python train.py --num_hidden_layers=21 --hidden_size=64 --num_attention_heads=1 --num_key_value_heads=1 --head_dim=32 --intermediate_size=256 --vocab_size=1007 --hidden_act="swiglu" --norm="rmsnorm" --norm_place="pre" --norm_eps=1e-06 --positions="rope" --rope_theta=10000.0 --rope_fraction=1.0 --qk_norm=false --attn_scale=0.177 --bias="none" --tie_word_embeddings=true --parallel_block=false --init="uniform" --init_std_qkv=0.0911 --init_std_o=0.0199 --init_std_up=0.0911 --init_std_down=0.00703 --optimizer="muon_variant" --learning_rate=0.0105 --lr_mult_o=1.5 --beta1=0.93 --lr_head=0.00812 --max_grad_norm=1.0 --warmup_steps=200 --schedule="wsd" --decay_fraction=0.748 --decay_shape="linear" --final_lr_fraction=0.0 --batch_tokens=[8192, 16384, 24576] --max_seq_len=768 --doc_mask=true --train_tokens=82950000 --max_steps=5113 --dataset="wikipedia_en"
Each number is 200 + 30 x the weight over its row's rms, rounded and kept within 0 to 999. Layers, rows and columns count from 0. The size before them is the row's rms in percent of the matrix's.

# layer 18 MLP gate, 256x64, rms 0.302, rows 197-213, columns 0-63
095,197,195,216,139,212,216,208,162,174,203,195,196,151,217,216,162,177,220,195,181,170,207,222,216,169,220,189,202,156,239,173,196,167,150,189,179,261,110,167,160,232,195,172,196,181,171,158,184,186,192,228,139,144,205,230,212,179,234,249,180,210,215,195,212
105,216,242,185,170,211,197,184,190,198,206,223,196,211,142,199,201,207,211,200,235,206,167,211,133,234,217,143,197,187,199,199,228,143,207,179,162,199,206,208,142,214,198,169,194,214,222,216,166,186,182,200,188,161,217,127,225,243,168,221,173,120,236,153,149
103,188,138,164,162,161,204,179,205,229,254,239,159,165,203,204,227,178,177,227,170,214,144,209,206,184,245,182,222,162,115,234,181,234,242,171,200,195,221,171,192,217,205,192,198,152,211,230,189,237,187,202,217,208,255,220,200,233,228,203,240,198,185,166,239
095,223,199,202,214,135,164,200,185,268,234,182,217,157,201,146,191,135,175,207,162,201,193,208,226,254,269,177,167,171,166,199,221,217,185,229,194,166,235,217,162,216,171,229,222,219,175,235,210,186,224,203,216,173,171,233,227,198,233,221,194,175,146,201,236
103,211,196,250,166,246,212,176,208,182,183,222,248,208,161,231,185,135,231,171,171,227,158,154,201,168,191,226,216,213,261,222,218,204,214,174,209,155,183,257,191,170,248,241,246,213,209,228,211,170,216,186,218,174,205,210,142,190,195,232,184,173,187,197,141
104,204,185,181,196,164,119,193,179,177,161,225,184,189,235,253,168,188,203,260,174,240,215,222,225,240,229,223,160,181,189,219,187,161,162,232,176,233,210,163,211,209,203,170,204,263,231,151,203,206,182,222,204,243,155,229,205,181,194,208,144,218,242,225,194
101,231,227,185,155,174,223,173,174,224,223,233,184,203,182,166,200,256,143,231,245,209,205,196,221,210,208,217,169,221,233,223,211,181,188,189,262,183,237,162,213,154,207,225,134,209,188,154,194,166,195,174,185,217,259,184,136,192,194,159,157,221,233,177,182
100,196,240,215,245,157,226,174,199,182,213,251,242,211,200,243,201,204,174,186,173,218,171,222,261,212,226,228,244,198,244,234,195,227,202,167,199,249,188,216,220,153,191,226,175,159,212,201,153,196,169,174,172,168,260,146,148,161,208,188,217,223,216,225,161
096,210,209,199,191,187,221,175,179,237,211,191,192,193,197,145,192,223,198,214,245,181,156,191,166,253,229,214,234,177,172,208,265,178,217,195,219,224,167,212,137,182,227,169,275,182,212,260,183,212,227,235,256,180,142,214,202,182,193,172,240,200,205,181,145
095,153,229,180,202,165,220,170,189,254,178,207,186,171,285,184,198,194,158,151,227,180,194,168,252,254,247,202,205,189,179,186,125,219,208,265,218,227,189,155,221,179,223,179,201,207,173,189,190,204,189,241,217,205,194,243,178,215,210,222,228,168,219,185,220
096,207,207,227,160,201,246,246,194,147,158,195,225,175,208,214,174,179,240,247,192,220,218,213,132,193,203,156,196,234,251,176,171,235,245,228,222,205,227,197,175,205,199,264,195,227,181,219,225,198,200,227,232,193,192,245,129,168,238,159,191,186,216,165,192
098,170,243,215,215,216,185,123,117,187,166,224,189,186,184,188,219,249,147,169,198,186,187,189,212,192,150,197,197,220,151,191,178,207,200,226,210,199,187,197,201,187,246,169,192,213,208,163,226,209,208,230,214,262,193,179,229,218,154,200,165,194,258,223,133
105,139,163,195,207,211,217,190,243,193,183,175,224,232,186,212,192,181,197,175,201,172,222,251,239,200,233,214,158,210,278,196,219,222,185,235,181,178,237,195,203,234,279,161,227,178,232,224,195,234,225,223,246,186,157,143,210,238,227,220,190,196,230,215,242
099,180,207,207,151,207,174,168,140,187,212,259,209,171,244,204,186,173,143,158,218,240,208,219,213,167,214,238,197,180,154,128,171,191,218,194,179,197,136,215,206,187,157,172,230,221,193,173,198,192,176,233,196,177,177,208,229,158,267,182,222,188,165,173,199
098,208,210,214,175,204,227,177,176,169,180,195,202,217,197,191,222,193,172,208,202,168,209,180,270,219,169,207,179,210,166,180,189,140,279,141,244,183,174,217,221,236,191,188,161,157,232,167,190,162,169,187,199,188,160,193,185,225,215,193,166,293,185,246,191
102,220,134,202,153,193,184,167,164,191,180,206,196,199,201,187,226,172,174,199,175,124,204,192,196,233,205,139,208,234,247,225,234,208,161,196,231,180,182,175,197,181,163,160,183,212,224,205,176,202,131,204,215,145,221,210,121,229,228,197,173,200,229,194,243
096,250,186,196,178,229,143,199,178,218,190,225,127,188,226,242,149,232,227,207,173,210,284,224,166,201,153,225,211,200,145,201,171,226,198,227,209,160,194,199,209,192,206,153,218,171,206,215,181,205,177,228,230,181,188,238,228,192,234,238,227,193,177,212,138
# layer 18 MLP up, 256x64, rms 0.321, rows 197-213, columns 0-63
096,235,180,188,162,183,223,266,198,195,161,194,189,245,175,211,178,201,232,257,187,228,182,186,252,217,176,235,233,243,226,200,190,208,221,174,216,211,213,185,217,182,150,272,228,214,239,156,189,176,196,226,206,246,187,178,221,128,237,186,152,193,197,208,162
100,228,189,207,209,204,181,193,221,175,231,210,202,165,197,152,209,202,137,243,197,248,181,188,208,124,176,207,182,220,219,152,185,256,148,191,189,175,212,158,200,152,198,231,236,244,198,206,225,152,197,245,202,226,204,214,189,253,156,152,192,221,198,186,148
105,246,227,198,213,183,232,265,223,166,201,213,193,250,218,245,208,197,210,205,202,201,211,189,258,218,167,223,197,184,151,189,217,193,274,206,180,182,210,242,205,145,236,185,147,207,145,224,211,161,224,164,181,205,215,203,268,216,174,219,212,174,178,225,152
098,211,169,197,249,232,231,202,135,166,175,125,180,179,173,157,188,201,177,173,248,207,185,222,178,208,194,160,145,242,218,203,208,158,234,194,221,165,193,205,222,254,234,183,206,170,250,269,206,188,209,201,206,188,229,224,174,161,176,180,219,190,222,179,168
095,222,267,194,201,175,191,209,148,235,177,203,219,207,217,180,213,153,162,178,212,225,237,218,211,193,217,247,176,178,213,174,166,222,178,156,183,130,195,181,211,154,237,191,223,169,151,202,159,234,267,209,223,173,208,209,223,241,202,199,183,213,186,204,279
102,208,169,147,155,213,172,212,191,202,213,239,219,205,193,238,232,196,252,189,211,233,214,229,235,197,234,236,225,224,201,217,135,239,205,117,202,206,184,233,186,200,210,203,177,229,194,166,250,180,225,178,220,184,193,154,132,151,211,193,144,170,181,188,189
103,200,266,262,179,143,216,215,175,227,207,196,202,159,189,179,205,163,184,152,168,201,184,140,155,207,216,200,188,183,161,167,182,151,204,216,207,168,157,233,169,196,199,230,183,229,200,155,235,178,244,195,226,263,220,229,244,219,186,150,181,185,206,181,205
098,238,191,203,201,233,207,237,240,219,159,217,211,193,246,204,178,236,243,197,215,249,242,137,193,164,184,229,188,177,239,186,184,167,215,210,213,217,236,180,229,230,216,169,173,177,180,194,172,214,212,221,247,247,207,259,251,223,152,254,176,180,183,200,145
096,183,177,157,188,238,190,171,185,176,206,218,187,186,216,218,227,237,163,212,192,272,200,213,197,231,139,145,170,259,209,218,219,227,243,186,195,136,209,156,188,204,178,190,154,261,181,209,241,188,176,183,203,167,207,242,214,228,179,254,201,170,220,186,233
094,246,199,210,223,195,221,233,254,249,193,225,196,278,181,250,187,186,213,164,173,230,242,180,195,207,240,177,155,224,208,221,223,223,233,211,206,227,170,198,175,135,198,209,202,248,166,235,117,207,193,227,221,203,215,161,218,175,171,219,194,216,187,228,180
098,191,189,274,130,215,200,210,241,217,175,166,189,230,228,204,183,186,216,171,171,220,216,181,204,214,198,160,185,171,198,199,171,207,212,234,236,231,188,264,175,153,209,194,162,237,200,224,237,167,176,256,236,236,210,232,221,222,135,222,199,182,241,182,155
095,157,210,178,155,200,163,174,203,220,191,246,174,229,185,139,168,197,193,209,180,229,225,174,183,211,237,171,192,269,186,201,192,217,196,220,206,243,162,175,170,252,250,147,173,195,218,185,215,197,215,199,221,238,166,251,228,216,229,212,234,161,209,126,173
103,221,238,221,206,156,207,199,258,223,237,180,205,202,204,191,185,248,164,216,148,127,186,164,160,144,248,234,190,172,205,214,173,234,193,170,225,238,185,184,211,231,221,247,215,203,190,229,178,193,168,256,213,183,193,254,195,206,203,145,227,218,163,205,175
093,164,208,153,188,206,149,237,176,192,215,209,212,208,215,235,189,183,152,228,170,219,220,191,194,204,236,197,241,177,191,186,128,171,212,202,227,185,176,238,194,141,202,193,194,215,211,201,177,167,244,205,179,245,166,191,306,239,224,245,219,205,244,190,199
097,205,217,226,175,147,176,250,195,198,156,179,159,177,219,166,227,238,252,242,201,202,175,226,173,199,248,204,181,224,215,200,224,234,152,176,222,224,225,165,208,197,172,217,182,215,247,191,202,239,143,220,141,185,225,204,179,232,281,207,156,197,200,177,206
102,236,107,177,207,200,216,185,188,222,164,204,248,243,165,228,221,167,187,239,205,162,199,184,227,192,190,238,206,224,215,243,240,249,216,200,194,133,178,157,130,172,161,193,207,183,194,230,197,218,153,228,204,227,203,175,209,223,205,160,184,220,216,176,180
097,227,235,218,221,184,127,225,212,138,212,181,166,210,232,215,187,207,210,165,178,164,235,187,190,171,176,105,197,157,192,218,188,214,172,196,207,153,226,173,244,225,167,241,212,177,163,182,183,170,171,221,201,232,233,218,197,163,192,131,184,198,221,202,197
# layer 18 MLP down (transposed), 256x64, rms 0.0784, rows 197-213, columns 0-63
094,184,217,216,223,214,145,207,195,144,235,251,157,192,205,225,186,169,180,167,167,147,199,267,185,213,218,171,143,204,199,207,204,184,198,194,161,229,170,228,207,176,101,175,178,187,235,178,191,203,173,141,220,165,196,229,185,227,187,190,175,211,175,185,217
105,182,192,189,215,218,213,216,221,242,159,218,222,235,198,208,144,201,211,210,196,199,249,197,184,197,240,224,181,181,218,175,227,244,227,215,272,168,208,259,197,170,184,187,249,141,203,203,195,213,176,175,219,209,200,201,191,189,167,143,276,192,142,263,214
098,201,162,207,196,184,169,170,211,158,177,201,223,148,140,212,195,125,179,193,182,198,251,246,204,203,208,223,215,164,185,169,191,209,224,213,193,212,162,239,258,189,184,192,201,212,176,195,183,193,180,201,254,188,248,254,271,152,223,178,226,239,206,226,235
099,189,220,220,209,128,236,167,191,215,202,226,167,217,165,230,196,176,148,165,208,226,242,203,178,179,192,192,230,212,252,237,187,221,178,195,187,241,182,283,229,147,217,234,155,204,199,194,236,172,193,179,243,213,274,181,203,205,214,175,216,202,173,228,229
097,212,206,222,187,177,163,216,239,206,193,248,158,213,192,218,213,182,236,162,233,258,203,217,200,144,173,253,170,208,195,204,217,244,226,250,193,168,253,215,255,233,170,211,194,187,186,222,198,248,210,192,203,231,217,172,175,177,261,216,196,284,185,202,216
101,172,192,228,210,245,196,185,172,203,199,180,194,153,175,178,227,260,212,142,191,132,158,188,243,143,204,209,181,212,233,198,237,203,198,164,255,207,194,195,177,210,175,241,205,165,210,238,200,189,177,160,179,206,213,163,199,227,260,168,143,205,249,173,182
107,150,169,166,237,178,175,240,249,261,188,192,188,181,229,209,180,221,184,202,230,230,189,274,200,176,184,218,212,160,160,209,159,194,207,156,152,175,163,204,203,200,227,200,195,216,227,191,168,189,186,238,185,152,201,150,175,155,195,212,237,272,182,211,172
097,236,217,204,174,239,240,164,178,214,226,212,252,232,193,203,212,236,166,242,217,224,156,293,228,168,180,238,209,188,154,198,247,218,195,228,159,176,171,155,228,226,198,167,169,203,197,218,180,185,210,160,158,213,177,200,182,172,217,181,226,241,201,151,214
100,134,230,282,216,224,197,179,222,205,205,215,161,246,178,191,186,220,178,208,241,169,199,203,193,187,142,172,200,213,143,172,221,181,213,208,182,223,216,164,151,188,211,190,250,183,208,229,161,144,175,221,265,180,203,201,226,200,150,184,167,177,195,186,161
095,146,205,215,224,241,231,271,145,152,166,230,191,181,228,177,189,151,189,249,132,218,190,182,198,216,201,217,233,202,214,191,210,164,189,184,172,200,232,200,231,192,139,168,208,208,233,169,238,234,264,221,184,186,240,232,207,179,224,236,200,181,191,215,213
096,221,213,184,230,277,200,167,190,147,165,187,186,175,236,211,257,243,230,147,218,170,165,248,185,217,183,223,179,232,161,236,240,220,217,168,194,222,239,182,200,175,224,163,209,240,223,182,192,211,253,188,173,200,209,208,231,165,229,204,240,209,215,143,214
094,211,115,203,165,213,181,244,203,224,179,216,174,210,222,225,221,194,263,208,175,209,244,195,177,190,168,166,197,220,200,192,215,207,161,187,177,190,222,259,203,196,208,199,233,267,244,181,233,197,143,236,219,169,224,227,181,226,143,164,237,228,161,231,209
102,202,219,245,204,240,240,273,185,147,169,160,176,194,219,214,208,213,209,151,235,207,158,221,196,220,191,243,233,192,135,195,135,154,172,205,248,163,217,171,223,203,156,182,222,201,177,202,233,176,199,209,218,197,229,197,207,137,203,204,203,236,173,215,171
101,182,201,215,237,213,183,211,232,236,214,207,217,157,163,188,203,217,218,188,238,195,207,165,208,199,165,193,231,272,216,262,251,241,228,262,162,189,167,216,206,241,197,153,257,205,220,213,214,153,158,213,217,149,182,198,263,211,184,212,184,180,216,201,164
092,194,174,243,161,167,160,191,188,229,203,189,188,160,166,207,171,193,172,211,248,211,249,222,202,222,142,178,195,258,202,194,165,179,243,214,215,185,168,171,241,165,226,226,161,168,216,238,168,240,255,236,218,162,203,206,228,208,173,261,205,185,248,188,222
097,197,224,229,267,161,195,202,234,211,176,222,169,211,251,139,147,202,192,171,197,170,238,180,219,175,220,181,133,215,193,190,201,181,208,205,190,210,199,187,229,242,235,195,207,207,218,220,186,148,242,177,132,267,190,228,202,202,224,176,172,186,189,218,265
101,163,176,266,222,211,261,217,208,172,213,202,209,170,186,164,210,171,159,248,255,168,198,175,191,230,204,230,185,241,172,226,225,229,160,203,162,234,166,242,194,208,197,178,186,166,189,170,191,131,216,155,198,177,180,197,236,256,194,195,154,205,165,174,196